Part of a small language model's weights: 7779 steps.
Each number is 500 + 25 x the weight over its row's rms, rounded and kept within 0 to 999. Layers, rows and columns count from 0. Numbers have three digits each. The size before them is the row's rms in percent of the matrix's.

# down: layer 6 MLP down (transposed), 384x96, rms 0.0977, rows 354-383, columns 0-95
# up: layer 6 MLP up, 384x96, rms 0.12, rows 355-383, columns 0-95
down354 089:492509538515538500554512513455458428461501495541503459477561473508478519481480521471518503542506501534530498507482531461515498492528536529477485465488510496490522531506442468486483466501488514483497456493499506520485484499507504464472495485515490509513535521481515471503504506533526511509
up355 107:494478500495470576485516524490470495510499482489480494531490499491471505527493496475503529547502465473496482508504537492483486518468490514512478504502524517504488548512430463498533463513513538512512490509524486451494517497467503507511470483445471524474477536538516506541499504495558528542
down355 074:521530533528527531532526501503492520490531479545465529501502474469520488532499476491520464551456472460532503512514518463470483521451517571508478494499534519492502493496500508488494478547489515504492480479490463448557519492485490481471500519501461504538496477513491501478505488500463487480
up356 093:490526502482507486469438531449501471543496517496519555478512478454502502493535441531504477532486542499506493485468538460482530500491531505503499510508483486484556529508498474473513504474452499515493473501511477463495536551485507511529545505500520485459505499488521513520532497499484493512
down356 102:510476468522541499505487514477504505461486504526505491515498467557509494509494494520518519447484459470449477514520461547511541492476492515511524527513490507518478518493537462497457463511467449500495486508460509516496489534483508521515520547517508523533467500448541505481525525484507532472
up357 098:498467466501466499479509453481534481519471473492464526538429459541452519475499500508495523497503446488503511501534522486536510510531482541546549501460526486481518509546495484508492513523501503459524498511509505467488482534491506508517509501452528481494492465483534481510492525508512488480
down357 088:550514493510451526498493524526517449507470474523496517520473514528455474446499500492520506495502503568498553479479532472512490510505506506520540510506496471480504508490468494554477503493495510502498470521533480511480479476473505532520510502481492528497527474518482477494461587501524508503
up358 103:494484504456524523471539536501508443514486479482474522525470521478480493499479488485497498518544459535496522539511479525509487493503553519533473516465460474504521477535454501489516487467546502492489458446521517525496480495522525515481475451480501488510482511480522514516528537475523523521
down358 112:497470478492487506489526477517503478505496515478462502530453493507489527521495533513488501517508496509535510539505508500524507461506545543537487508471483527529523498509455490442522516495518504492550452419529524514489466506482551494481489457477464497504497455535502469481491497518513525485
up359 113:495480475453464477487468476493468456513486529505502507559491497468511503546528490530489504515511504527515519546516505525493533504549512508584441519487466473473457484465507472521463498536495484473504506502501508479497511507520483503517507445488498508485500537485509510496507478527463483503
down359 108:498494522485501487526514466525496492477513552531459483510488481496530490507555502529507491477524534509484505498514533479527532468552503494525489524476540491481489442481491448465509463544511477488462527549472507508515470473531481478467490503517487510522490481506530460445494512506497486525
up360 090:458494490478495524450522487520458509538537507464480503548497497505500515509474494535476491515484476496481504548553488520552457515475502519477498524534477477512494472499522535511483479470496495536498507490483510463505466503540510515520508468535545515521489523488489531504460487474461549463
down360 096:492469500510527502511506478492535527504512461444525516466527550493462494499547467526488480499519503526461465467533475525476509514491490494475481471548503499479452506519522506496495496462456506522513508486505531498516511481532484495520450484547510541524501487492521552506461517524501457481
up361 115:442509448435489520492467461469494456493519503482468493546481484520482494524467485500479460526506475461535539505492501520510525495513518495505508537486480518452490512507513541524521490511512521511515473492490475488545459515523547547504513488498505477487491504553528540517495494507511507524
down361 128:453471448467525509514487523469508483424481472516484506528469498519471484486455461465511499513519460490507515468496532491514508494514506449520495514523527512435543511508534485466496478486503515507523498531502504521516501500506531559494536525517490494504489499552534499493479497521484524494
up362 124:500518504499567505482559488505484500527480510490506511509503537521517479522450494485504494505489485498502485518519479469508544509459548508495461492528452478469445528514480536530509464519527522480466501486526500491531482474479517517493515505443502502468538487523501507509511546489454474465
down362 170:487496515474505504480537479473485469527511474493487505501464495487532456509522533490497476530516483542478484441500504509508536511479545551531499487539488466484451519555481520511494507462513476482468479466522506470512506521543484532539527474518481487461515489522488508531505513533502491453
up363 082:475487522493523518464442479523494494514536498492485477523484498492477539547498522467490516484467475482530482520534549480525464493479509512508473511450501509479497500531480534567505494467519545505474538504524550517545507483495478509518484472491514509484510542510488479491521521458502540476
down363 086:541494487492471503532474498489481508459507496484514522473517467515524509497494526477487544497463498500567512514532469542542475523512509506492527478518498451534503519508502528518464536478473514478477526489522512534529488476525523495499513500532465476487483506457454479485489513459493433466
up364 089:479489500477501482470515508435484505516537482469524580540519523509492481520453502521512495494495472483505504484473515508516536514468569530540486481486520530476491518492478506515489496500493526453493519466525526468494470500497534469473550470483485533496518530515496503516507496482464478471
down364 101:507494515508520505471532499489491505553505498476493531479496516491512490496509502523529498516507506495461526523497491507520510495467513590529484517490482562469478514472433499511510511484483522509499500423482490497529495489520514439493478493466508519495511501516528509540523481485475455450
up365 096:460459458493489516481467499504505455494484449492498523573478514516460484511511515473499518504536455469518494479506479504553529501546486545513507481480466508467493519496534524527508502513485504494532487490511530489470509462493517506493527518535540536471482497480465509497556503517523484494
down365 093:525465508544494515560518457478473465421498488482525471520457471548517525461516514450468481507497478498493562484506524494490522503517510520514496512523472514483481467484494517469515508467515485520491498502481493510502464527530525517494473487496518520512475510523507511486465549542502508503
up366 086:484473482472500535503484545479480461508484542452493492556509515512524508525471508492471469545498470491513530499517488469512535512468495499501492516517534474501459503468501517524515496460524490529503481461515489482488525479439539552549493507467493447480498520468525495524490500489523523493
down366 091:521521514488468489515508495471524491455484490468505543519482495537509472480497508467538499481497462513515458537474469509483496528485484422471461487499494530452561523513502524513507486506505539481539505493500505555509514502504477479459525495547490547531485497517489468509520497520481488507
up367 094:513511510494517511487536516480497497517526464451518532506505519450437475465502512529534462522549510504457491483506539494496477517505501498501495525518517545459498500457490450448501513500528526469487483500507525464527508514445511521503489495503493467467548505514510508522513487496538486544
down367 085:493500499471492502501482531460504468496458474539522508473446549454457485504554532497501496533521510504485504452509526505502470503525541506498532479498510526467522464495526482490502555509483458538471548519476535491485533495471502499490490533515457481520520484460500500507484492521514492515
up368 108:473464484509538531503484517501547448523482501499466513509495484501491514472537473492489493470542495552515492479504515470496478535528498525473515553476506495481465553486456503540521457507540532505489498508530526470550489529501501505463476502460502510511495481476475487524511478526457475498
down368 089:487483498529470553440483504519482480529502523505441518502548511532488477497516509502512492508476573501540536503455487508488522478465489478461475463522510502483503508479474501464496506484519514523523492463508501473543507512505536466563491495490513492500507525513486532519471458487513501476
up369 077:508537477499473533509512518485458530483562499481500498506519515484509502539510478515480492493521498502540550468512508486453476492475524510460525523550488508481476515456458506544496491512522529514486493501560504503476463500527511534515504489475497488458487463532500449486536535501477487466
down369 088:495433519462499522498490496544485509505525529485489504492452503496520513501469538465533535522487495489465483577505512480552451481493486511506467526467522468515522491508544506508512486524502479500500518520483486514463506502480514455487544458475525487510496524509483496519546513461514487523
up370 101:488531503488525508475446500443522496511527511451505566510488492461502459502460507491503464469493513507530496502499484539499503531457547526505486496530485454477483530515488512508537456515491537462532516490546469474535487502474516521487529481499500488495493515511501513551517486527510484491
down370 128:502501492501502481470480487503495486537502490499525561496481502481512472553494523494551464454503474484455505502510504498511486482480523551493462511481539520497489512515466506490506499525498464479497485474484521449549448550515512505506505501524511470489529482534550469534487471530479546485
up371 108:468487469489501480484499512480521510505488488490493504494478490530441517534551494537555502551493485486484516497550531546488540470481495524526495495481485518495518484494465456498504479526496544526521506512545465524485441521481478482501496477468500521453512543482478487525483486484498468527
down371 096:478515526465502475485497487554503466492483507481504547469494533531521533514493498501525522516480487476457526499522529527478497486491456460547485503552487492546539505477515479523515503459520473531511520487504503505501482531470469494499516443468490534483528540495499454500458477473477481498
up372 105:495570480482496487467517480492510473535521490497477535504506481533510497513494500497529506489477516506519504515521487454511496462528472516496493492487496511483530496472521531493469446486504535524514490506499469460502457530501453535471550507521523422511483468510523473526512509519442518522
down372 098:533505502521514486477503516523550497493552484449511487507532488463479481480488527441457549503502462497488501488499491540481480472478521490465511498484492480474520495500567515469484539533517510509555496550500477509496529513488522532508488492438493491495518475504490488473501531527488473514
up373 116:457529496484468501499498488515460518500494488469531479537459501509498484514472510488523465497520448536526501522545502548545504450517498523541474556483525471491518512535475473522491483495517514436479504453508486475502462533498505479541538503500504463483516496516499472511500492499487522481
down373 109:483581475519478501509547498516465465492465506528486492525507490514467477500492507525498527513485472514529531467513527516515517459486489565485461535466497493507501528476482538503510487516499473502517517453534494449508506500477558496474490502491514463509454516481475504475491496503452509505
up374 096:480523497488483523489527492474497461501511505508526518488475539504511435480469521490505482432534490521483499532505500510525488500482480494488481543513502550467525499510464549496536488557524518456493500492488527506531468516498542485473551489518484492505507507494452501523522434487507489503
down374 076:485502517490540490510523504528488508515510465458514482520488481506553482527479524472508479480504492512498504528502457503490507465516526498506503474474501496453528509494556484494530524503476459546492517427495462538450504472513512495550524483471491520502530511506503493466463543520499519449
up375 091:488547478515488473470484485473522471552505520499504488540477485535498500451475524469503515491503483439502486510504524476526481475474491522497509491499541502496518509485511535488517503506444493465474472488572498450489511533476484540492505509519497469461555533466493503504498508489531524524
down375 081:548457515533455550506531514480518508454480495477524487486489482517510481537518480492473548492480494491473497521559485497524501476522467507470480512562488514462519497533539518545485485516464502478494505505504472459505498538491489511507459514521482514482459501502463501504493459536527510497
up376 101:511497461499474501480521518492425479524518535524509481519461542483475495516510492478500469507532503442514506519493508448496507499460482506510499495497494526507477529481524533492503497478480474470476495495473500481487522536510531520446561487530487477490474458480530532515520515519538528547
down376 098:526515502498495534558533467492492505470492523521514492476476484474492526507502495443478469538478481508489499455521541506514520535499483520529475461484477515528489453513519499514503479491526532497481499465498512478509475488519524514483508459515462566551482497502537510463472504495440505525
up377 099:450494451491490504493501477499506464516503489497479520521477501448481510488482483501473536526511467473514540515475551512490498512526485491531510543469484523449530517488474500515535481537521524507514516486459508488551474497522542526435514499478499477481494518528542532532489460506505492480
down377 118:412491433475516494543488528490504501469494484499495509559472481498482495504509470477521487516509483503503514449495510474571510512507506420499498547498505530450501509469531512490508488478480514518510510507505513502480502500488505556505517514507494491504513487519520499506467488544492522514
up378 100:489469470463490521491488537462456491490523540508469499534474521520496514495527483501462487487502500524486497504543538556490541487506520497483489530528481493498490506519511470526538503489539501519495474482533507454482518499559510495503470458468516487503457501490474499488533547528476475561
down378 082:539477498487503504517524454513504516467495491477532506534485496523525538485521477509480522476517499508480471477512507523509445521456473530502488519558520484507509473531513503500464531435466497519478536541515482508493507494500498472492486463514488494509490446496518488501446523559459499533
up379 111:478500509489510502490482520474506532521507472483516486549511528494515431486506475487530497467497490491536554451509505531488512525448505500514557519523500522491441483505481484533512508515532547442501493491531498502536468498490513523525501498490478525494493499549485504539493458514507489460
down379 091:461491524510489469490495479521510542466484497513520489485475542478443491497518517499445489516460509474513489527497501482541496532523491533506495535498477517474491510478504491516492477480463480491501440476520539479449450543533503518504566473528539503494524494522499521525495539484500498508
up380 094:494513496475502463492492537462485494504552507477497477483533480525496484512528497498486484530490510531522494484486540481498543519462490519510494518525477526511455563502468495528467508517510519500489478504488427515545482503511507495520437484516534511457503512505503463526508527554515479456
down380 073:567457505448507505511512486549482497486532509472519474518507551498469485478463494523519480508485510502489517531550489501502494498529506493475485483460496464508453518506515464474500521496517475536523506479544452523531522505508473493500515516516437511509529462460498467528508498471506500525
up381 078:500575466495499465479542503482508463519516483513532493501499474502519520498485492510522457456522459446495540492465542514516459505463523515530534485511542519504532483476493481489495497500491483535527456495494472470465494553518485536512523516514513472500530487506487461499482505477495521477
down381 093:533507505517459538534486492492522554426479527471490523508538501464494498490506524502443520501496512526536501521562484477479490512517493473467509537505506466502517481475495526540477507507493514463483533510514484512516475479472534494509467528511454502502471509473492505434487500517483483510
up382 104:500490510459466490480526483447554514516486512500499536499450525504521496479488527472521458521534492490530483496538481504551537465461531509547537501486535466494498502507481525490493473512491474466502494472533476505504481518476517504497529475481536444481533490475491529501491533504512490546
down382 108:500518502525473515507484548500522457561482452527477515530492545452486501489515473527475503509475507448459478489455528532493511530476455494508489463485466490518493523494453501554491496488531480503505517464493508485510516470530499509512532538499517464546519490520503523516489488526499495486
up383 067:512518475512479502489502520432490469479493478500541546481524504519526482512507516454531476456533492530558460450493533499471518493492514509499511482506496491475481503558517475501503461488540484486502529473531488540488498510528460522492542500509464525489509456493499491514489540527515505529
down383 092:493508497501453509535506529492519519481523501484496489523539500482468504501505487534459516494462529532493561497533520499506475492495508473495518493511502454528457521468504509548484491519498526455472518524507475421474477513504568514527502518482504482475546506502468484476518482457512485501